Part of a small language model's weights: 4 heads of 64, learned positions.
Each number is 128 + 32 x the weight over its row's rms, rounded and kept within 0 to 255. Layers, rows and columns count from 0. Numbers have three digits each. The size before them is the row's rms in percent of the matrix's.

# layer 6 MLP up, 1280x320, rms 0.0354, rows 1184-1279, columns 256-319
051:118152147153144093086079120113154202107065152155135147169109112085063105123168177094057117152013114202143147121156098090119145101112129079130121126129160088107115093116107102145142134083107121
120:112176108114123090136162115095134114116122110112088157113069114132188152125182118119058162090075189190133219143126080143168154118143114082144132100113123138163101095078127112089130079115109133
079:147148094131086169166092136137056141187137127114114202086085150162084178136143191132167133144195098150131015114093086112109136111116110144084073130125173160111112159081102175142144116144082093
129:103125183127145126102115089141186122132121150127097103083126128135096128123184132129162247104135131170103142182101124110178086042164070094062143136141140128165140156206136143142105119140098152
196:145148188108194144087161054097123159177113155131131146106148096075145122190106087141151131122148108176108110165116089080163143141132162126112130107171200152226125127127143137157186171153124109
077:162137188083146135037140136109144144170174166112129152137130129170129147132136112132149128122060142161118134137138064104156107188123138170125090125176122097123090118126161097063129153149094085
123:138150159110170148118160068114138120177113158095155169127165086093148177155125114159140133105142086190118108197117099058150131138156149145108130146121194138255107117153107138163193186142141081
073:111104165092159091083208168139106088166158151167152077150139094127114044128184103095182127151066112148181174141151136083173104196166141142183127097116083114126119147186120122149076168132103120
120:106149135127156144131107059145109138143131128124141118103125109037171165154069166130150075153188086140080081162139138101165084185139155193115104125217123066187152127106127109170156156157101099
078:126134155146053126180173149117105127162123105193146145103126135186142180125124123123212081101124151147066120127093100124212119152129063175141152096139129121104129134129139053104128087148147113
175:133155166098183158087180062115140151165124142111114136104142109120136137163117111154150173123125101165095110156119101091159128125134156126112127105135219149255128127140138117149218185131122096
076:154138149139145118161178118152105104170111090110096174162109129154157125115146113113128133096067142129113152143127128119140098134148109154097104126154128174106097111131118099106138113136110122
074:143138128159173135086154147118149149116142149140129096163144186073191116074165117102144128146103141157126107122155091087110157148121120161180155135135164108142095103206125140170111074150180117
078:140122129108103092113150097110077028107109132148143111170068102112174065089144158115195139172091166154107150150116144085138122217121139094112155094131110166119121147141117130182111130148085139
070:159102157109087137122146152108175000117138159148157207190130059158178118155122124084108167143067121171109124162137120088113164096117128108096141114114109105129100121129122124132123143105091158
101:118187168191115100141075117129123074167092098079105102154108099138232089161085128154109161149199082144112143170113087142070137092155100141119112103103126096095131097155095122129108144204140122
086:112166141091090167119077096172093172155113176146187172103145202204080053236149163141161128130107116143090052127068168105152070121118105200127099130139156123102096117091096144143127141117137129
078:149133128084130094112157153131190166103091122109140192120110086173145040158133117104141213135130094118150119118143073157164197106119160119126090128155120159123102150127081119105083163137047082
071:184140061115133124103079156128117141129104157148132160111134138185126164118164165102119073174135157094161132102076127148158101117131178103119122137099178114129126133174161171205136166120150128
090:146094110113152099135146140128064140149147115155100159083128162154071109127109136124131117110093135088120136121136184150219119178115120226155103159199148181127104116120120147094124114167085105
084:181173149098173106089126115116088124124103147122179225100096113141100126146102116129153183143115095149149130139141142138128143086119137190093088115130128079125134120078139141101123087177157057
203:118150195113212146115160049133122153155124156128123141122151125090154168167108103142133108123157081196108115166123071057162116110133160111113099144169184137203123111166138141132205182155133114
072:102147158201083135185154147134197110128084115168144163136116125097143138136160166118154227077145166142158127120107180152103152088135193123084158073113136119126122150172120193151154169116110112
075:106161178131142178113178137166123199171132101090082158118166137146133166129117124138125113070044135135108158135111080136146085150133181139123137117097125186111137180123124140104152119153158141
109:075136124136197154141173122118165120130124139139152156107117032127102111164118141161114167117100104177062105150119124122141103065162148120125126151087136155178126154187133113126185119157096131
082:145093153134186123107128119154145094158125163159153166135138137121169136108155159134090103119097140160113149147150119112162079177104250172115134091047145139109125143159149188105179147137108178
093:122116126138147128173145121112106174101156153195134126120122144083172121125136128134119154124147135119136129126115100127115097074133138101059167166095115187118079104159142111202105127117117121
066:151124166165131091119107123128050118157119137166148142131155123160066179142130106071133122105171114167148144116127080057194144164128131151118123120114071181139160135119116136179064059106162149
066:149207104144139146091142107089098190139149122140163057081083146131108105095149059152127094130167099125116053115131082120092118071150108147121098129122126100124094104116135158107154150163089133
077:154166170107129112117141168118154106241109128119119113099159118127097097143100089141138101098140160117127164142142177134106155101137099097069101109206147162115134099132150098154103106111102128
073:125117220110167078126058124145078136161119128113171187143108132136078138137171119069221123142109129130155156131150159105181146177159144184082087110142127130117102167098123090113112094107149119
088:104124158121111105082123160114091163201127105187133092147139202094062103130113170143127119106114153130121098132131085120133073220107108210140112125128182110128116119109109240150166157120122093
116:133115152105189124092166079109120137146090117134153168125164091122102158157092137125141148125083072163081099118130143048129156159161168164108085134158156141193123149142148107140184183163105069
129:117131153094232110089118084112141157161108170108130135133145120098131153169150095161158106107130124191117149161102086079150149109157145099099148149119163138194110073166153111157179206144122108
071:110169042147151139098090100139112176115171157160107143157097113074150052119154092128113113162098129149112130143156047112120130111124128134158127147093132057118127099115161111175133141155119141
096:094136155097132096126165123118104138189123114087091127124117125114107051148135095132117149075130135116110158129125188176192111141128148179115083125186148150114131162149113133060148089146180091
083:190143162139166133161021138111086125137148115187146129146114114062130096134097221132135212117045123131147170109129162158097081093153182176120113118140161150110146083179131145110137131150114161
063:119121043161169138105182106124158177143150130087082151183127089126067079103160126167135042110128109135135092149148100144130142180143182093141147145126143187117143144179150126127132138167118171
071:103089152133172122124150074099140144187130136091154119147149078115156181186122120163113151123129123150102143192109104030154156133216162164128158108169152114225114109141099140122186127148104093
080:126110126115133112165156111087091167193166118137147112125096136158093188161137076128108172121113140140126121126086176118110123177127106159130133126150164124124099206134120171092125136185140132
072:142165141086162158097129161157203121135144155090096160149115152133136141139129151141062160144125120138164131104107147174139086080132203113119108153137178176131163131138169142129181189150177113
081:104185161206112162145129117109053124159136139108136160096148102111093117146117185213141136117049118107158065149142099134114079084120121129134135093120175137105126123169135073185162139155172141
083:127106038095151122155133141157150102091135113220089148110157113134189089138142110123113162112166124157081094125099155145160141143129208134101178110093149066126122103136128180214149163132104156
078:128140145184147055060081096095032100162126111018139149141131147115140044105097064098110122125149141145108157134180164124145136200117111086093109173157109078134115115095126136078162055080062138
073:089145128104140117179142166128072132188172115137106125111079095122174065137154124110207159145141112159108174112119140148134094224133141206158110115155159132113125130127117115158166170153090092
067:130132096117191077171120145119102100110119122072096110158117145138154107127130175113139255163091121141129146141099166135112124188107235146113146115085124104130154103160149119114137112154098136
080:138116079116143113201131094112101133143170098147124118199164113124112111158149075122208165139072096175131105131096090122153120167121095178187129085155135104117136170115144121116096060140099137
084:135178095143153163143087125092128132117143186119136117197141124146152118194149098173143117083158150147162131168108083104124106123000109092137164118128129115126077088128128119101118135176124153
078:117112069137083127093135121145205139148114153189179140157154131159180064152139122099162116149146127118114059120116085098149172097130130133113102100099143114117055129143135111153133207137124149
080:108142113161164133093127125108076232120108138073151187151146142190155128106151146112172147145014124123156168146096117141141166168134141143091107116225114154128087111130143079085107125121177093
091:153171165097149116146095092153147183168143168149115148109143112106078108134096147152156110100061140099156094138147053123105127055148134086105123175119161120107102107099144069122132111124146127
090:104137107144170104069167133108131171117124142107234106218133122143042151115087082121119133132164117125151140120169093121066122129123066134143143125177108134126109124135133133083101074112096189
094:162104135126129159107200115142181166114130135192117128142122135111105085114172110191135086131142107169128091121134112108180181209101162137076034142118179181121163164142084103127088101126129154
155:116091172121198131156115097116141186169136157100119188118177057098085176196119178145140113120155035214101139184117119103159164159139172141110096163152185119158114121186151128196209118143134118
082:087108177153140095124102138155071060153138132205065169162107092107123122078164187113109110124079152119146176146126051090132105158110188095095125111142112095124119089160146085162128056177121138
076:087156123160175130096081168124035126095135163108158157108107150049184081097146118090111148163055138126139163095154065115117078176130145075136141127001195029144110104175131172179126114121151123
118:119081119164099152151151153170124081153147115142087079139113095113121163173128214164131123153159086183041067174136061141187168136139107096136133133099099114151181093175133111119155150139109173
194:100148159114187148107152039121123177181120145097124137127140078090181099189138077143120146124150123214098107172124106072199117107145139125123129139143177151226139085170154112146198166173117100
087:170156193190127122146141120065086161082134116120160096109139119107124096090140141132105108109136151119134187115153036171149100151108179160080130098100145096122179046186110103181140092134148158
086:101125114146116128103172137116182110130128105074201122095136132167119153102153160094106127089150149153140091099099145106131107205128225122105117122128141115137115183131127173120109153142098143
075:160143186119164052099111139131113153121149137127125111120099190143105097174175142113088115121124164103151114112171148109098173127134144151124111101120149067129117128160106148104135124138160093
079:198148145118159118102128134127169005122111157097127112172113110111113073152104081134120119125125092142111101139132097062106177117145106082104142110191152094110123122148167108074113070142099185
077:149124145137125163072079148148163134099133145153123170140076117123164133134157151109140113121198127144112081116111147141135126062112162142055101157164163174137087091119143159120197140136193107
110:136130107143081146124157123111119098146136119049092115079119144104112142095119090144071157139200085171142110171101097142113142046132073173085127135129158119122116097115116097094149187129149073
062:140127135133115164123082128144075110181128088174114126144154161154094164138119139136146149112217116134101118146130095164163113162122167101093122072152154085113119067119155142173125103132139159
078:132123136136154142136186124130124168106128114063142172143098106107115090136151073173122155145004096110143119119153166158118115062141196135117084100160156176131173166122105164093119116162151100
086:132182154023158142095074119158125133071077159138138156091167127163085127174112127118074164152130114167139077122134200096147102085096133143099068137184166152142140182128130084104162106136190094
080:143213153170111139119170170099066086117149141184194150121106135028143083083106172128126135125123122149121056135087132141122092169116110175102077103105129102131127146121105121154164069195171128
074:093164192102189173154174121138113169116055160037109154118124102097093124142127101186143133170036120133117124135102048102093174090102130105091141126120188131106150116130098094116175127142146093
069:125115197126110103079126133109123176149154136119145176132125111096139077091096092142130043134042179126159191087159108119200056198130150106113151129108127088130161162147145168153108121122049167
084:172115178149168102086086155100077102121101143148147123095151148012134193087075213112111135110159168158139136104150088131193064145114103109177107137096171096134134106107074115147151099104064114
079:171129165066116102122128068107080121122122161162123129116113128134088187169121150126128107154105103124170138169064134120175116194128188155132119148093181193102123194089133078160137149132123126
073:168095169134151122154134117096094089206146110107154130193132145158146164136125117104151143141130119157116172135150094117162088226144167156152100119117145160112135135156130146125111137131142154
134:093114116114176122144156150087133079073181155155114087113102134094133109128105092131115132141132149163079142111136117114136110043162146132137192175094114170137096165171118135105168154172084165
071:174114149020178111169146122167168092150128142170130119124149131106169102142120142142171107159202135130112187116125112118093150094122142106114159080082156128098171103104135158120138198159103150
081:140144152120191114112146114089060155150140110159136119193107145072120136137110181059157117142157131125159189061137110138175119147128125145123101111148146143134122105134113137078092073154152158
201:133144173115202148106170076122121171160130154130135147105138094104127154180119086157135133122160114196107106160115115068176114130146167168099128133150165150218140099165127125112195166186143111
082:098131185224138086126154150094093062185115125121130139178118151110144109125128143127142132108109163118135181162138082131128150166146072084109135144133138044142105069187092136074166094130113143
078:197142149165137147064104102135173098077132162140119130142088110137075085116143119144083123126119120117163116094140147131094063119144131168114122117189203131134063143145117084126132109103189115
057:125105130088176133130149123165127144045111160177091135148126149053103148166142139152111111159134137155149167128087148116177125118129187130154109123142141160128145152119147102246130174133125151
184:116119150095179157157126000120116142132113150123154133158170102125120150150132147125097152146106095156106136186120115055121121173126144110154117192138140152129127095185180078155232155152127109
067:174125120196157101074136108097093124127132128154135118175130124164175124094151138163112165158187124141121201132134091111149145156144145071142173127123156124117102108187091105157171142155111189
081:112124171145074132162080132115126113163100106116087132142133153196066053113143160143090112112064124107103204104103130176139162162134184110104065133148122199134124128144118111091115099099075097
079:143117119130141124103129104151094154114123131140160210155125138171139110098135095149105086158095124132130165130106057123098129140106213153111149132125178108133073133110137050132143086120105175
089:127109157133179095148088139156094160137137142188081139089123132098142159108145119135120169122167124149151183169147124070123065172139139155154105139097136103128170107166134166214116146145126102
060:116118126089133125152142101155144138167110102121135159120154121103163174143071157127145120162109132128074109119137123103135166162255155127123123093117111124242163184138107150154165171102113097
187:102139153143208160081153040099127166160119144136126177130137096108120136160095097158159123129145082195118116167126101053188120090149168156097150152132162114197128117166148160127195167177147094
086:149130209172088108156123125119134128123102131186132085136163082150160133136050134111160103113136130147125147084116163128166137143121202108159181163100116108115177106132131110105142131123071147
089:159116196141124100071144137134106076102109144089104116132110124120127105097141068118126081137086124181093143130133094052147140218118139149107133098112168142112123167119140099165106168145102153
091:150137168155119094092118161083143134090198143124114133170108109131193151161105105107098154086112132167107120154126076124109154117145159083121120148059167115103109092117175023131157082110094139
076:118123116149139143062068088136075111169101137114168133111109126152070104124155142116142118144107106126121121130113112121135155185132122195157135165119133118117175139091120129067136130160146142
071:121162134241135131130074126126081126147129116136158068100109146147088104115146169165042175110107084153173085109111084145129114056136150093167143089133174110142115160129092183083115091152162104
087:175119104053145084072152151109049105116115110124070089124091135067121070107117100086127082146136188152128178120128116118156139209116135105152094121155124129142136156144120113156060095136094139
083:121117071157142133124124100131091115082146101181072056111156159127145150111140159139086109133120177083124089114107112085171078152131127147146135116060171136117148177184122115170161089132105179
076:134187139138116141095105072078136113137186183083164135160139104079160111182173106172127119102104125165118174165108102091151125130000145135138157137140115149158084098180141126123144140188152141
082:126136100158116130172110095119126130188165109167097140092093103164135082119116142132127108129077129134126123161142088115122104168114132181119076131197122137119107101130158134217157139133107158
# layer 6 MLP down (transposed), 1280x320, rms 0.0172, rows 1184-1279, columns 256-319
062:100115141114098183150184135167096108120179131103129105066162162152204114176078070174143180105139115065129141175085150156150110141124129181110128123157094167177171178132116154100148149180130149
166:097084133091132118124146160132187125145167165162158122110085113150134107188089119148141150136113163107160095051129144175138145110101087128150150187081084108166107188119139118133130122112126111
095:093099161145171083076167116139208136110134132124123077165202081100112106158114081140107150118116144116138172159171171129149133127143135130178165117135102119190168083157163092131123130105164158
101:130144180094188119106157106136130136133058202105119130153150057133144099158115122117043151066172118160074107173117149055192128117223144089093136173114181152249118146142122141130132131157104140
106:109105068175148191085060142117156110131158112068113117107058103126109197140166139126095156097142179171148219181138158110162107106120093141085161168105098162081130120117121100142113135107124121
084:101136108169113113183138110145113102104071055149152086125133089126118075119133157076143119138168115067105145099079163131122139084134125091128186126104140144133197151133084158158108113093178190
069:149142132164180151119158195151152183139132100176123107183181153121180106155132116140154083104168051123092184086151106076102120094181110149124160115131195146187127095062143137138114097122125118
086:151159122164138169131045072104147157088080112104128163109098199135158173144096123160114136073127174075086126114095122171115121058092102109067149149138190156134121113106133142119156098127162158
063:136139078086198065102118127124216089092150153088115163149089123160113124187169124127137142154116073095126165044116142119117129098149109109172146136067157116196136147115096150118118125141176132
103:143142143118234138061113081129167138115162143081130116149118116099123094132131166103094145153140083122183146125187132156111139138134190097112109157113117131203117141123111227141117149113112141
136:089134016155138202093062143125128116099169154074135097133089090158139183139146140169112153088151172112175186123104127142178119115041122105179199162111082186063094074125125107135095105107078140
097:082102118106122122087087120110133137115163191151162120065134136110119138153113143172113117160164133144146096102138126158123125130115148086146156132116115105246151168137144164132125148116146128
100:110098128105098123172138097122107118161119108125155146075103036153068139173070160158126127102155114101122159123088151164116099098150112083081108103100063146145146146069135101093122153094088152
097:149147121148192148153097145162166209139148112134106125071194156155108152216113099131103089086117059146162099086137116141109126096141137165141115121108163104142125141110139120064138112093165127
091:097174077127157136159117085151057230120124090124089078075123183120109130121129142196155104106170128063146139065093151167147093174144178145154108141132130149159166126127121116126135124160173126
086:127092077112147157111172134120095192072167178202169138111125136123027141064155125090144111101077123100124101095148136131122118139120170113172131131163088154255130155115143107108144109073093121
074:170087112182172112117153184066165094138142078110075070176087049109147173038115125084126144148156120085174154118174120156144163107122158091101152123120133123250157112160129160137141121118132154
095:098149115185117173121084112118076123104160136123101105141124161107124166070116161145116094126124173144101137124119176089083069146139084129109154143091137113150157142118193133087176103106221180
068:072103173125123157160162084150128126119140090129137130181127101100122137189118086180155163090106109146125140153185141108102126145163093159139124117142077163147123129082095091079116121134084140
110:099164153138117172113092095122186135120110161105152113185124074108154152131138120103159126145149109185153147136118078080077120082145125064112153114093125091130145162130113112154128155064156178
111:073070113117101142133121143139155139145159110111052050169172136098137122128148133116105111119112144106100117120079116120120142154134105103176153141133142165134119150150125120146165165060093190
079:101111080141102194111111117158124100142133142030129063168113139169120172190144111127119128117169129151103185139187108099142110091102147091137163165119075125117127114138102143084090121160116155
093:151128119071180117111120115118057136121175136101106108119153131152112132122082104151112047193112084103102122140148088067128092148126042145141103154154090136128114107099106072106103113153118144
090:166092081146114039127090136087144076102105164177190112142085111110120102136151133106115118197145112141123130113166153109128159087120074146116134136165158086205126068139132121105090131077134103
105:091157129155212134052124124087126118165090164133138154121078062102109099170091119110118164093118119157060131099136146085199122098164181126134108164154121142086131171154132107111155130151100158
097:101180100120048155136097147093109157106124089103090120134129103104122136188095123123167137158129129096141126102085148133134155113155010094112108161182098111144116121106096059128077103136154095
103:133155115096104127112105116155147113134092101112131132132129119165110137135104104133144108120143134132126116136153148108157141141146105152177098114175147082181150206110098162064112111132150148
082:150118098102100156112137182132202119121106101099097121163088103084141083115153139192116138163125102063064093139151165192138120118121171131161154159138245123135082112135124142093188171182117142
081:089033157117133116110113170175153088097122161133087179177185122137138152186099164086114139128118167125140192132127157129169143133115112092149168127112147149164155153130149111145108086061192119
093:108056094153113142119118045140104152074164138149128155180100145157148161084144138094140162155150111140150105100109050104123090159124152147193155156084103092167120167142089150138161143156142149
086:122141079147109165105176126112193110131132139131110106109156099102154113144099133200106137113134102113109099120119118118102122098088140090184183133110126156163150093170147165118132151164122154
090:141108102144144164158140089130170097116116161058141164108112033160157113128143094089149138178139090142134194109118159126145175079151158101103142151151051124171130145135144070108095098122161165
140:201153118124180153119074140161147252108135174192182120176126112124132094105141099140142118084096104120117129150145145060142141113038110138136162072137172099223100128092148198110130131189153128
065:116143117075063146116156166174123140115128080105114146121117030155141118123192149116147095131122068135149160120088132144157075175157122127152105164089123118233099140139109149129099119185134147
067:148062162102124135144164159128127091116088112114189117070164151187158150177091147117166138115122113127169139093099224162138109144138133110069137082137112190161103147133117145110108142087147097
121:152134134167126163138085103105145116107133127145163130112140123140145166081116161105124102190109106153119119129138060050065150108130108091137154142112092127163128089106120127159095150102068145
094:049121117144101135099225104147143130107108150065078140122149128183120160116164038109123075127175146129115097171099102112149168144101071109125139145126094124156096162078117117159136141110123062
071:121141180117105111134088137137124076110117129182202085047125181120179159161069132070113152151128155102124159054107189096130114084133053104111108095121079090148095124089135119107129104059144086
063:167141126156156142100067166137183143061166120152126125147109150137142067069142169099161060114148069165118120088125131148158074151194087098110133099061164075228129117070118120092103101132194142
096:130135120132120143066096137163146095121085132116098129148152082093145097080117163117161098151110114130131139100194100127141133105132169103132124108122097111131169079116117088150156102067125122
082:117087123165095108176124063114047127162088103169161116110153067130106121119124121075144082141144155115076143152113106082132160130131076113129155107125074123147056096121103130146100068120089129
106:171095110101162077126131146149183165106099122131123079159114147153137128107128098000108125154157147155071133100101115108119180143152136149110122164136065126196125131090121196086110123106090099
094:134159187160103155117167101106121155143148157072169122147097160135106158122118160146111090136104139091170178114167118099123126065137045140153066149155087163158126153121141084088097114125159090
084:138107124088118187192170167161199118124145159204127129125119092120118165173108147142137145116103091100135114111088079144120091098138151171171169084101149164139159166190121120123130165202195133
091:164135144146156119087095034140159105104093141129168153162189172159137181115121115149083067106105153109150127155116105098126134051119122093081131141103059123162129123133142155124115117083166120
069:137142155155093175089145100147151156132141143203174126102154086130130176114128110141093000085148156134136133121186104105156123080175011118146111161122102158181088135109107117155141126079134094
104:145139137108132141062132152135140119107098187104133134039070126132137168089085156137099098124124146055129140121170174151103130127133170089068117162122095143181122078115109125142161173120171119
130:126071129114136107137168133184126135118086075156109147065148149147113109085090120056125137190112134124076098086156146147129134127218163121122078104122145124161178164126112128131136130097111110
091:151177153120168153169161142106057121108131101068070132104097138125093195136129100154106131132144152135165189149105158149131080141133125120136174128145109133193208123094114146137092082113129116
093:150119125084098156153122142155171068118140117183097114112097082090109111176093120148096107106161135132100111101168151122102113114124126117156116173062174092136173154098123168144171132158107171
093:110059085197125155102133157079103095109105095135155107152089156161169119148145088094122150139190107142101121108099208144121120177114129132145139098154102160255113139164134180105111120125108136
120:165107148121080149162096107154130103156134124150035144017095109114178107124170145119147132095111130129103149121071178122178132146140224105110110129088157133122142147106110123159165182162192078
074:114122119146129100146053097143113115125099127088148119133123096134160146127122162051136139113144134081147179150143160160103090069162130119216173134148099085255100103101134126121175112135136113
121:069144185138195149113085112089092191147144180129047132134098120129110127128143129153168142093104129057181151135121143143118116053167166175180133133149123143078141049196111172149128092156146098
084:177177093117121177118151107113185184123108140083192065087162142152138110200099097140165126109140104137100116094135187139113113101160030150171127152118112132193138197102124148133129198063136125
097:174111138109096142152156090128228135141121081155099125161189073165107158185114122179137100090149134116120140199106184120115171079126119212116096129208027165092136125102130082125147152135093148
085:069230132123127144096137103085148066130133143159119168140076143097064111179094145150115138114112114145146159101111083094120125104189125106146091171102139125255128124082134126147084091116132144
148:104113086111130217119046081121089156136170160089113096159091075155144174147132134149106165078147108186106161178129156093229104133103104090128154185115060149061115122109077169145128087099127127
117:068108068102135131101125127200185108163120113134091151165151101130140140171120113128125147138105110151103078156071188074116149107157086117177120145138117145156057221110132167111126142115101112
116:172124114101120107139094136139072151137113156189071157181117132098111129190111098166126088180134112092095150175168139119128154058129036164142142122146136138079135096101139074133151105110142135
100:101104098126127209127137115137132141120125135128120146152180079120130134080078125115131152144109088150109144151061114139153110135126084143134121142125113145099148133084162142157116138094099147
096:086111138152124147140171111111102218137144109160133120092145149132135165102148141129143155119132141069151132120113122223141095119125133148164142117065106164255125153123061150170134145114178110
097:081128084099123093197165106129103129138109122110136107122192131120078138096109100160143150159110125101141162143149117096117119166151074130210141110106092109144166162111103103143086142138082156
126:116123135121171095161097165156120152111105147185168139159129099149147104158164153120165088111076177081116167082167130100124103206120177076173130129140117138139138148092157153177115106126107166
066:163116094153149086107150153117142166085146183114164166135081065133123108108155147083125085158124134108155172100120146082150120136123109185200128170132080145185124162132102125104131182125134102
091:141132112123092107125041131106130098156119149161121117105163133128144182112095170073131134112157150129116111147073101114102134173131037114159180137131088101124075102134172087132134123094111154
114:128052091222081129138186119091141133197159089099098110183092115114146116088150131146154115119131119084109160129113060148121142144157139121178193143095076113144116059104125162128104152119081144
090:130038126106147113146092047184212158128111119086066146138177089185138180190135115122136100125115143111117196105154114080127156078129160110137186152149113137144134160110147124119110172054062151
087:172094102171052074092090126101147110132193082180131116164142164159161114137132156068106146085156109135143114121169195165126090159152149159143097138153064135209100146137162147116101138123131165
078:171154091123176164160122123140139103114105129149114089113145134132156180170123121082141179116125065119077085185084131112092163102130108126133098127132114153094096131115104099085148118128206109
104:104136090136074119177158080143181175127177109112112132181096071188126088190160065162141104137104082091083106175113150119094163125143164154084157113146031143129122153163198147106115127154202186
081:106122125198146177092157199168164105136132077108168145164138096115162102107130119102137132118138153148077139078195137137117145079126076122127142097148081103241136061148126166076124105132131136
077:078172116152154122089127137155129168107102165152123123051094073101098112114138160128136097126144151093123143128081167163141160096108109135087150108127096124138109108102126109122144083162103107
189:073107148149184095045151115119113100101066146117082149115109091103093110121085119081123087176133127150069167117124095115190097131190193124136123149128142130200135126168108135128186124133091178
090:100151105229071139080100160086058182110133103088142168149108119162117156127131136113101139086122130116159101154097133143157116186132137152126071148152076129189052137160137097136091090082160100
111:119118114137078114136085147197168090104112150076123141055159088137105125094149080201103138110102101152061119198126131099091117116117161129147149137111093098095130152111138138160160163105105089
110:103179112129178125079038158123148110171154167075125097166061057138098111148105157151104110090103124201109162140126145108177109140124123108148173167125109119054143129128148154118120123167107121
104:142132107083136172103119086163149186112128125121116106087145082129109104129147092115113125145136076148104131079112169140121085120114201154170127101129114163122184175080162131159078143130128144
097:039091093094130090167155145118093146171121088126139098126176163130158127142138118090167144119111138122086132184100109076154186132109116114138129139099070145150173133122114152141136116180049165
064:124158110146071097132103119100165112184129107118204157117154112162142127079134089113122139105139105128138090138191130123088155104132073124090147101126097129149107118116142159087110096089139110
167:112170128097123130110093125102114128091184113103137170114122122120091113077154159131076143085111115127122205108154098114123152122147171155151122106109095092180103086135186096081152125171097115
074:058135146097128149176167147164160127111113133136145131069117145089084126195091106077136084089126146128135094091101164150102133111108098158092104139113077147188139135078154140085105117107149082
086:133163100116216120098189128144119157102145153129172135106130083085177164163110089104164146162149115171161074160191102048145097096121080143169180113143116099166141130103150146121143153155175172
100:105149113125098133144095145091184119145129142156128096120131095118133152162130143092164172085151143131120129117182189133147113133157052108150096141120050161126214115149130182115111166123149078
121:151158113116057174112171105120144092119137118082170124183141109138141105169097144117128082126100137109082069076104135193148188086126116116087140112149116141151078174100143118064131112088137151
096:142157119152101147133109171122138131119187149136140110183115139142129132136135112169145122034132142108189128133124121152132115157019072130131166132126087121084104087108115135119097098124167138
116:095115088190140189093048088091132091125148144115129111129110088149079152128123142165094109107146152203160183156151142130190085042149142130112208135151070170024147115172154158100113081130140128
091:113165081102183116107155130146118102127146142098122124119065174111113122113216128145102175132117120072147087150153104137120120099143063130105089134146117129223056142160140133142124104116192128
104:069140096122106155162137115116157168148132095181161147118158118138143137183106171135138157109136119034175117127120172200149121070128115126133122135145055098145132112145117158100168109114160123
086:106123087108132135148150069171132122133060113108160131091112149115088128112152147138144158140166146067213103072113139140123126126096109183162142135129084157225152179127092188097094159107157085
065:142119134129102109149193168123159101084199100144088138131143128112155093153110138106149125120140109140117145131175154126125115108117139101107126101159144151255072121136122141138139130091133146
093:158093114033134083128187123131182129100109159144088155183157131103131148153108085089167100179137184083093150158124159070122137142119082172107115148129092148120124094110148097203158156090087155
124:076122145200123159153083105147223140138143167150199153152186127171137166164152124180149140089111050092110100132129133126108106088146127164121172151097148128121118098115127133108197147093143132
114:160131172099114111142123168137182144150089150090195165147080096126104109142122106124169148110120088204144161147174150180119168134136110123113131123165066139145099071063111129118087143114153107
116:123072112104146121132162134173099140115063063144099139058144145149122131092086125040135140188130134106087108111168136130122158127197145108112093125146143122154180182128102125118129134086101116
093:123132149103127123076156153135136108087096157105188158180162143124147157169110129116147137124135136142138163064126158157137139103148084105113169118093159122186145192114118152070117132128162090